config.yaml
norm: "layernorm"
attn_scale: 0.125
init: "normal"
Each number is 128 + 32 x the weight over the matrix's rms, rounded and kept within 0 to 255. Layers, rows and columns count from 0. Numbers have three digits each.

# layer 11 attention query, 128x160, rms 0.0413, rows 83-123, columns 0-79
125169152167096073130133136166137171079108125116183110153117156124126152207093145138084112105121121149102127114127121112098100115129107128183163131122093131128143126129121109161150142113185146122117076138144160097149157092098132146139118124
131139109136160102110108130113103146164127115141144071128113145131136156147108146123105115108092116093149174131118132136137097113100144107116127165127141169126105087103147095113104122094135096124175129146148118130129155098082116148151125137
123110178124135115160105121083115099169127139122114136138122177136131161123141141174117104132130109135119104132147176147087142134110093133137079136127096126148127166130151128155126118154132114139119136150152092110098187166082141136157139132
146094099131121089136153115141138149077125106143157128092113123115076086106134106136114162130140105156196107137133159146147150164172084176127154107120096088128149147098172142101112105137113161146136183058132114128190143162151163124121110120
094110120090149123151089100126129127156153157128097158144139121130131144121135130143152126110153077132159119089145094134101126175115172155091104155101155108111141106140111116129137127146120102111134091135128160106119117171148099093121097132
115139122146104131135169094128139144125123158112145110106120126120127162150081130170162146116139144116156111133169141103156118137106133190106129119097124116068121088133167070090105128178136046118165141097106168144161149113116131212130139112
094152135099139123144157163142130179116125100102134153110162104154111175144094096139090116100149111097110087083082120098139134138097177165103114109116131096115139111116143135156110139175143109125119128125122108113196147119138114083114142104
124139122135155166100174146122106155140126110133079135164115157117149103134129104143129126116125157105128108202122176102121147128126124128128167153157126158150125134128171144110157096109090153143130127122102145095092082116107151099117144094
130132170140114133075181133178131119102163132133117163106123146144124133112123104149144173152123122158096134108107149152156082082082138098134155148130137126111166140118100087128071098173109110166110109104098146131125151115131119170128149164
115136137105130150142131147143130125126124115138086140115100098102151146129121100115135132087131120141153117125119093140150119108128133123162119147108131123091142159115119112134106141103135101099101118147106148134113094116143105117122105156
146102125179147100085137123128123131147088112167133115144105124127116144106188123120100128131177116087154139122099126153145126115154154111111123138104133173154186142102122155128182134112134156107163106138154080099077114152117130117104094147
151088116121137167165106162125147125144106118120169098167140116082124121117083125143154133124131193108170089157098115161117151110130148118112114103112104115143154154122131156142054112160150158107118149159128120191139160149135118100108155141
126108139175124115115093095120116128113088131109103125128112147122125123098093149108141150166135169138143141160131107158108106105109081118150108102104163128119101165152097150112103136140113148141148107178155119148104131149129114097132129122
148153131134101124140119179100135128106100108135154152141160136113185107119119131149156146153188102078128133108142120129149110117118109117130113121126099124151089113113133132099111115158136141101134138145152122118141099127118161138228081115
166099107137151124107173126141126115163135116119130136114093100181129137145104101096092134116136128124144095103173139131164128163146119112127128127151102138138114112138090088175107139093142124167159135114111147145094147137118076113113146137
127124155153123065108126151120122110160168115145155120064124149118104129092157092154146065146175163163147127179163050148114119126113094126126150114141130133118083092111108133114145157150129133108180141148165151090160113118063107134195123110
166145154147163143153148137122130164138145124113108134164155142100089101122100152137107113082182123104127150123084165123117104123136131150096125146144112135137129117122084125132122096129131112130147114127090133137132127113130146117135146146
161142133157113150154102087116089113128134156093128121135160107101120106100114082189136145148134144106093128142129152093092095076104120141145130134156131129076166162131104118121175098130088127138144128146153114146125094124129131101130079110
170116135153115105112127132139100112147170115115127092150107108116127169128136117142120131148125094114075140147116120133093102183087082115100096120135136128148092121170111128143119161127164146101063096162130148091134118118138154144116175135
134103150145116126155116148108163145125155102137107135096133116187067110165159139127138145126087146139131108122105094146155143125114086145142181128109102142095146107096103127129164120185155137147140125151153126104141102102117087123142151143
113104112116141148091085118105182097083145135123152096134133146114147147140137168107151102113110119135159112127138117111102145135124103156097130127157119139120119148102091089167118153111148114162119117080116127122161124105124144145161141116
127113129056160110148109111132154160140155104114149089117154188131126151134113126118145119152141151102125146187097170150136170153135107127133106165114087108110129162141139160106111118120102128140132167140155131171125125127128146130102098089
153131132119110177094124166155075128109105126088140174089135078096142139158159124141166122137123107142114111109158094126109136136096110120145128115137109087121114083159134126151127160176121101104153117128122132133155137137097123118171109114
146117139087074159138091149132152146096157133127136142132144103073115113146100097120129095127105107164123138127159129144127170148106174115109131145114133113139143123157107141147105111130154152161091112089167109140158137084119138156114131098
122086166152084121142143106134141114144153098101149151074124114134099145166146137123166140116141090128151120149118083154146121101126123119134091086154099119198092082148127158115153159123140142107167139154129144095108134132105154086170100166
135131140084139103156113141141147089137155147167128143106101137144098119117114088135179139144145134129121118134143126113149098122129135146135071112177153102116074124135169148131103099149161153108140112127135131087139110139122120146118138160
146145134163131126127113148135135144084166136131159103069135156096119142118151138083140135099126115113129145112180126113111147203085120150078157126114135133124124097093151132101168161129175096141107157120135143127103126144137115089176125140
101117088117173130093161130157105144141120169169122128105134136099144148128126150113130146121156149125126151132125128181149154098089115156147133129127098082133138115139103162170152163164167148117090130141103107179171156107123103148152148093
138125083087116099129166143123146144162143139125123133152139135146182144056091087151082131130133161127121132094123154145171111136166123118114128143107127136110110140131150132087097139158155160097103133115148110129103118130137130144103171133
126130166108171199135119146133105141112134151165114141134116090162084159174099147153115127106168119141108170125129154148158147150142108126125120142110116168145130108109122138134178152118117127109129088141145136060144103130103112108091128100
158115131105130148113150084102119102120135143151137101107108131152136136122115116112156096130161149135127133097119153120142138174132089128106144106120107115115130124120155114144166125141119148142131113122123167143140107114113121149096073129
124137157079105147155099123134144155107173166139073126139135111087132109121170174094147088112135085113118095158155122103136132137142164123115094124092129133126104146132104157134118160169142153138114154136114110160159144156121103136111166056
108098151071142157112141095094103093122096129186135131125088124122129156114132126135143174126088102134185154161144131156126142126118141129145157174131144138166093094131154141107138108141160134132184099124118152062157136089127156135133127121
153127139127124116124122114147079142153101154138187133135123128127135086140128132116121132147128146177078139081053148125126137154137113134112153124108151138096173139134096148138144093121148130114132126178170128079165121130135122114138073120
182061149157148146132092155127111116122109134125168107073049139125106128103147098167136165116147131135140078116146189126130110159112125154150157126188125148148117126123137133117081186120101118151159087116115146092093130109098150176106119126
123127073140174129170096148135120163118119131086093155142133114105116122120177146093095143136172119112101145135103119128144134159131103117128111178110170111118082126132116120106102136115106090114153133167137105158129138143109172152084155072
124139124115131182128154094090147129121130178139124155145121118152125082118114129150118098160137114077120131152133092112122157096136136162141125108136119117152129112155178140168114121146128100159149125148124102099121125169117130169081142135
170122099161118122163147149119108073142110119126135108126122116107141116147118130131149094103125113125127147135102184112118142117137158130075134149116161148102128111117116136126186136136089098121138091119112093126151071135111110157095157161
112145136124091131124090120128158095126156150153122129143137151139143168128153146151146147118136145117122133098143132086136143132132139088130090126090091115149121130124201119158111151127126067065131145128145143171141162101116142131119142142
176113146135112115119174145098117121127107157157073163108089124132115169111142182170128148126125133147084146104148151123157165147151129133095130133092193097113131100094150126102180120151160113153160153125132133066120136138153100111151088148
098091138131086137136155138095153128134122104129125135144127098131099120136143148139085142106096093148133157149158125157099101137170120181119162135164143104201135110149128144122115160113150095157134099118143134130127135121110187105095164162
# layer 11 attention key, 128x160, rms 0.0411, rows 83-122, columns 0-79
089139208147116068138174131204177149135119138095128117125152147134120166193120154174118134111159083165131126132090145097124078125170104096126173105118116096114092151142140102101169107106102159141111085180113142096138104161116164155129116110
130127093140157136135086140139122119110126162146133118136125133113118146160123099118127100122129108114118146106077128119113121101125154097147090172105168154108130084133175087118125162135102145092161130124123160125083134150124172151132101130
103099168118149166136112157113135128144125102095121156117112120201157135101104086158132119129123164152125110151116137150124083150157136133124140115123082134157142129162133134138122147127144132109136175132185112123130137147139135111175101136
121148140119117077142164118181150126115145107097129123115191102074116162139117136142123134057191099175133138132112100081107196151139090106197093106136154094130113151135125164139138079146099142132124153121133158123162150137145146098110083147
104137110161139129150047126141130164158106101157130175109191094106091122058119094091129085132121095137173136108126109112116116127143131158100100122134107134143144109126148142128091134110179102127115119114161130102128159113137123073167155117
149101145150139159053129154148106108131101076135112087135112133133151152144092125095107131114159113159127168122107115117139098145166131164124103135102121097130177153127161129129117123153164078109145204101125106147096113141127135092101152112
170162137126130128104114131083111146135140102120112164083152106151140174154098082108203123095130129122137067134104110150098096131106152142090150137145101107135110142125144111098144143136116099134111092096178126105196120117145131100132101124
137109089090144118107106135152104169123139093152109138164116096130159135092156147155138119127104133074125091166112141132133192112144129138132147141158131163126082131143160114098147117101120137103129127137089079099115084147094112148124120111
161097147134106158102131143154160094110142118131130132122078113193143124090106105130154135144108094127144133124145117125161112098161123142095134131158162071126117176104125083129116126135127116143120118117105139099117120124119133150099148153
100123115134118140113113124135124081112097079125107130170191134100135108094140090117102112135133112167130145123173119133147105109108129103120145116095143108116133144095168096130161155095118124145105097155090132128142150111150104100142109149
129129172138180138133097109139161133081164190163139152126120117118131161132142103127087075128131106123105131096122161129167131120099177135128146175164146159111169090119125102178144116110139125148079118177160104136143125136108109145119116163
180087098106082142136133125143131163159133102125141132080138103156166117109088095136177138108160115150097156160118127160119103099109126126118126141112144187106125126114122146098077080123126139142153135123153094170182093076148161091154093130
092114181104129093121134144097104117152152125156152110119137124100178096147155120115127105135125177157118128131139150140122147120089096150090122148126104157078163153187111105117112121126125125112153107170089124128112110136134137164126112072
128109102133153153132162086154129135121146110084103133125157152140181079170130139100141097114152126125155074145128122160148138153083145113125121088154088144087085129138117066168105141107103130130168141166126136162073139146127101185166123097
116123131133134144136113138107133099110175088106130107113094134124149152111113125101068146086114112071102143137147121149109170077136147126127146142115125105118107123174148156190151191110097111148115135157137125110106146144145085125083121130
095135181116167133154083098177121126129203121136107145120166171116127136094121099153125096132106133126122132142098095136124150123116159143133168111139056068107139107154118113105110127140133134145123148106109151074135147187089124223184124114
162140131154152065158150102123148113141103108148133124149139108111127094153117098104124120113146109135099108180112121101111147125152116125131141177121099155087121137115073119112122135170088150131143082127123094113108108150141108111162156142
131108157141125148139071168169115144106099163144138122166169110147125076117149076196167150170150145142095154130084209126154093121125128128127098118142122129104132152128122137169152090124125116126114111168117127114096106153131114130112172141
149138107143091115119132124101134145141150182134148133148121148154106124104156100160128119104086108115130108156123104149084091120137124132125155110112087123150103088138103122096100161161133168151071126140163190114145135117175122146122152150
131149133145116137130101183119130113126153147138101162102137112204121116125184089115137114121137120127123135147114117134149149124137141152121190146096102115107097120137095094140075110175101142150101140138117136098185162133089086171078094089
154095127123131128119128125113142094154157126099156136078148114099118132124122141123112106146156124089136093138149121116078114178122088138113203069130132124115140111116145136147098166097136140131123139146086107135121139110136093092106185128
101148087131130131122139097113124121114110137122113129149113169118081134137121113134167144132156163138140120169068123128127134143128079148179140117177137122155127135109130117098126129150129145114152230125141077138157121131147140113129127122
126165154123118194161108116135121145151117122127143125136156092138122126132095132138190117111134123115089097082177102118141112118145138107110135079096117110134120136090159104115108167136150140128103136141096102155122160141080103153102144104
132132108148112143091138134141115105124131104097158157151115095130077150130137081150113153109151104161167110158127113119097159197135152111144150113135174113113119108105103112141153142096155132126113139104154099140128112156143163101102182105
129108144122125096144138098096084094108178125111116107119150155173119091148141118177160125113160085149138168129140092098140136071116156108110097086089061133222033161102108147131145127126153153128120153161134143095123145138098145105166124146
126136112118077101147140129116116114150117157101155110141106129138140154138136108159148147146140140114145157167143123134130166156168176180121090099132044119137047098115162115147078128126150120112140100138127137121114101160114138155106108130
099085157139162142143113165128138136134158122162118131130152133097117152167098108136133119137139116101135125122142141103099116154109135129124157146140149058079139121103109083120121147121149110134111124135104126132127117124120099133155167165
091088116157132141118137115130119134123100152144129142066078079107113121120107114097125140109164143153133151135127148181155131137125145148126166088173187129136106162097166153150174123153122123168102153121147131144145144121104094141096126128
179152131120081108141159104107115114117097115135127106106092124111119152124128111131101100091141119133112132095118117199143108136126127150125126142123115114126129099168151147159123070150128113140127142122104128110150096162156161106107133130
128191146112145155149099147102101128155113143107143103117099100151067114112149161150111123122103103128115136141142120147112151125133123145093154111097112142123166104116133115112140138143144135082137066148155131099167137156102061121078143133
151123119141126188157151106099153094165128129117119080152114164161138157112138147118156141120140139122138130125105102134097144154141088161102154145125127172145143154106127128111150093160143167151154134143132082129138113140129144100112106161
107113120142128096109115123120107111184105128171134140147087121086091122116139099098169090133116159152113101159182132088118139128151114106123124150133118133114167108128104167149180120142150126119114142097163158172157127088096151070104127095
149144169107168197118137140120131106154118128177167117108124133114140147104142136171092156175191114151141172141158070139102134155156157038130114099140122122141140105103155126132122117165176092113148150102152114107134127139147129119098131136
173105187128093119131099127146088168133120138135160093129149163142110131147146129156149159129126177140141120144079205145168158104092129110139181101098095157118171118077106092100146150140126133177172083106188136114167156140146122116134091120
139150160113116130127082181130115101102105106101137122147095146118143158162132116169106140081149134107109136138132176095157132137147118146112158127137118127142173111155151156160117189226153103110107072161114146110112129124144115186101127156
100126100133149103153144122144147172141122099134160139115100137109119079127127118128106107114150164179138105125092158175130119121175123102156063159085129138131133082123107133132142105187087117104133135137170117148133162102126134178134171103
133116147141125221094136097140102124117131125136127170093085158133138123089124116120075112149144144106170156155147135184096150163089164112117102127115121131153098141178135141147135105151154155070122157127148095136150110137149140130135114155
157127057113140134137121155100124129136139142123071111132155111155126122132122148126133142193140121139120150138137121152149153121124135123135142168118084163115133093124108093142117132135121136109113100102096093159102164162101137141116135147
095150134098099147129157141148139090145151141171154160145129125126109121137119132135169180114135118168187103127159129122130081099145095118159072096151138134147138097123202122160155087126138147124094138122136155132142154128137138107139134172
167112170105124128096115160138133100119102136148093108134129120121142170131098172110089129156127153140163103125163110158121157132120146118131134174121113105149147140129083120199124143145139110165137153104151139098122190180139116109142079117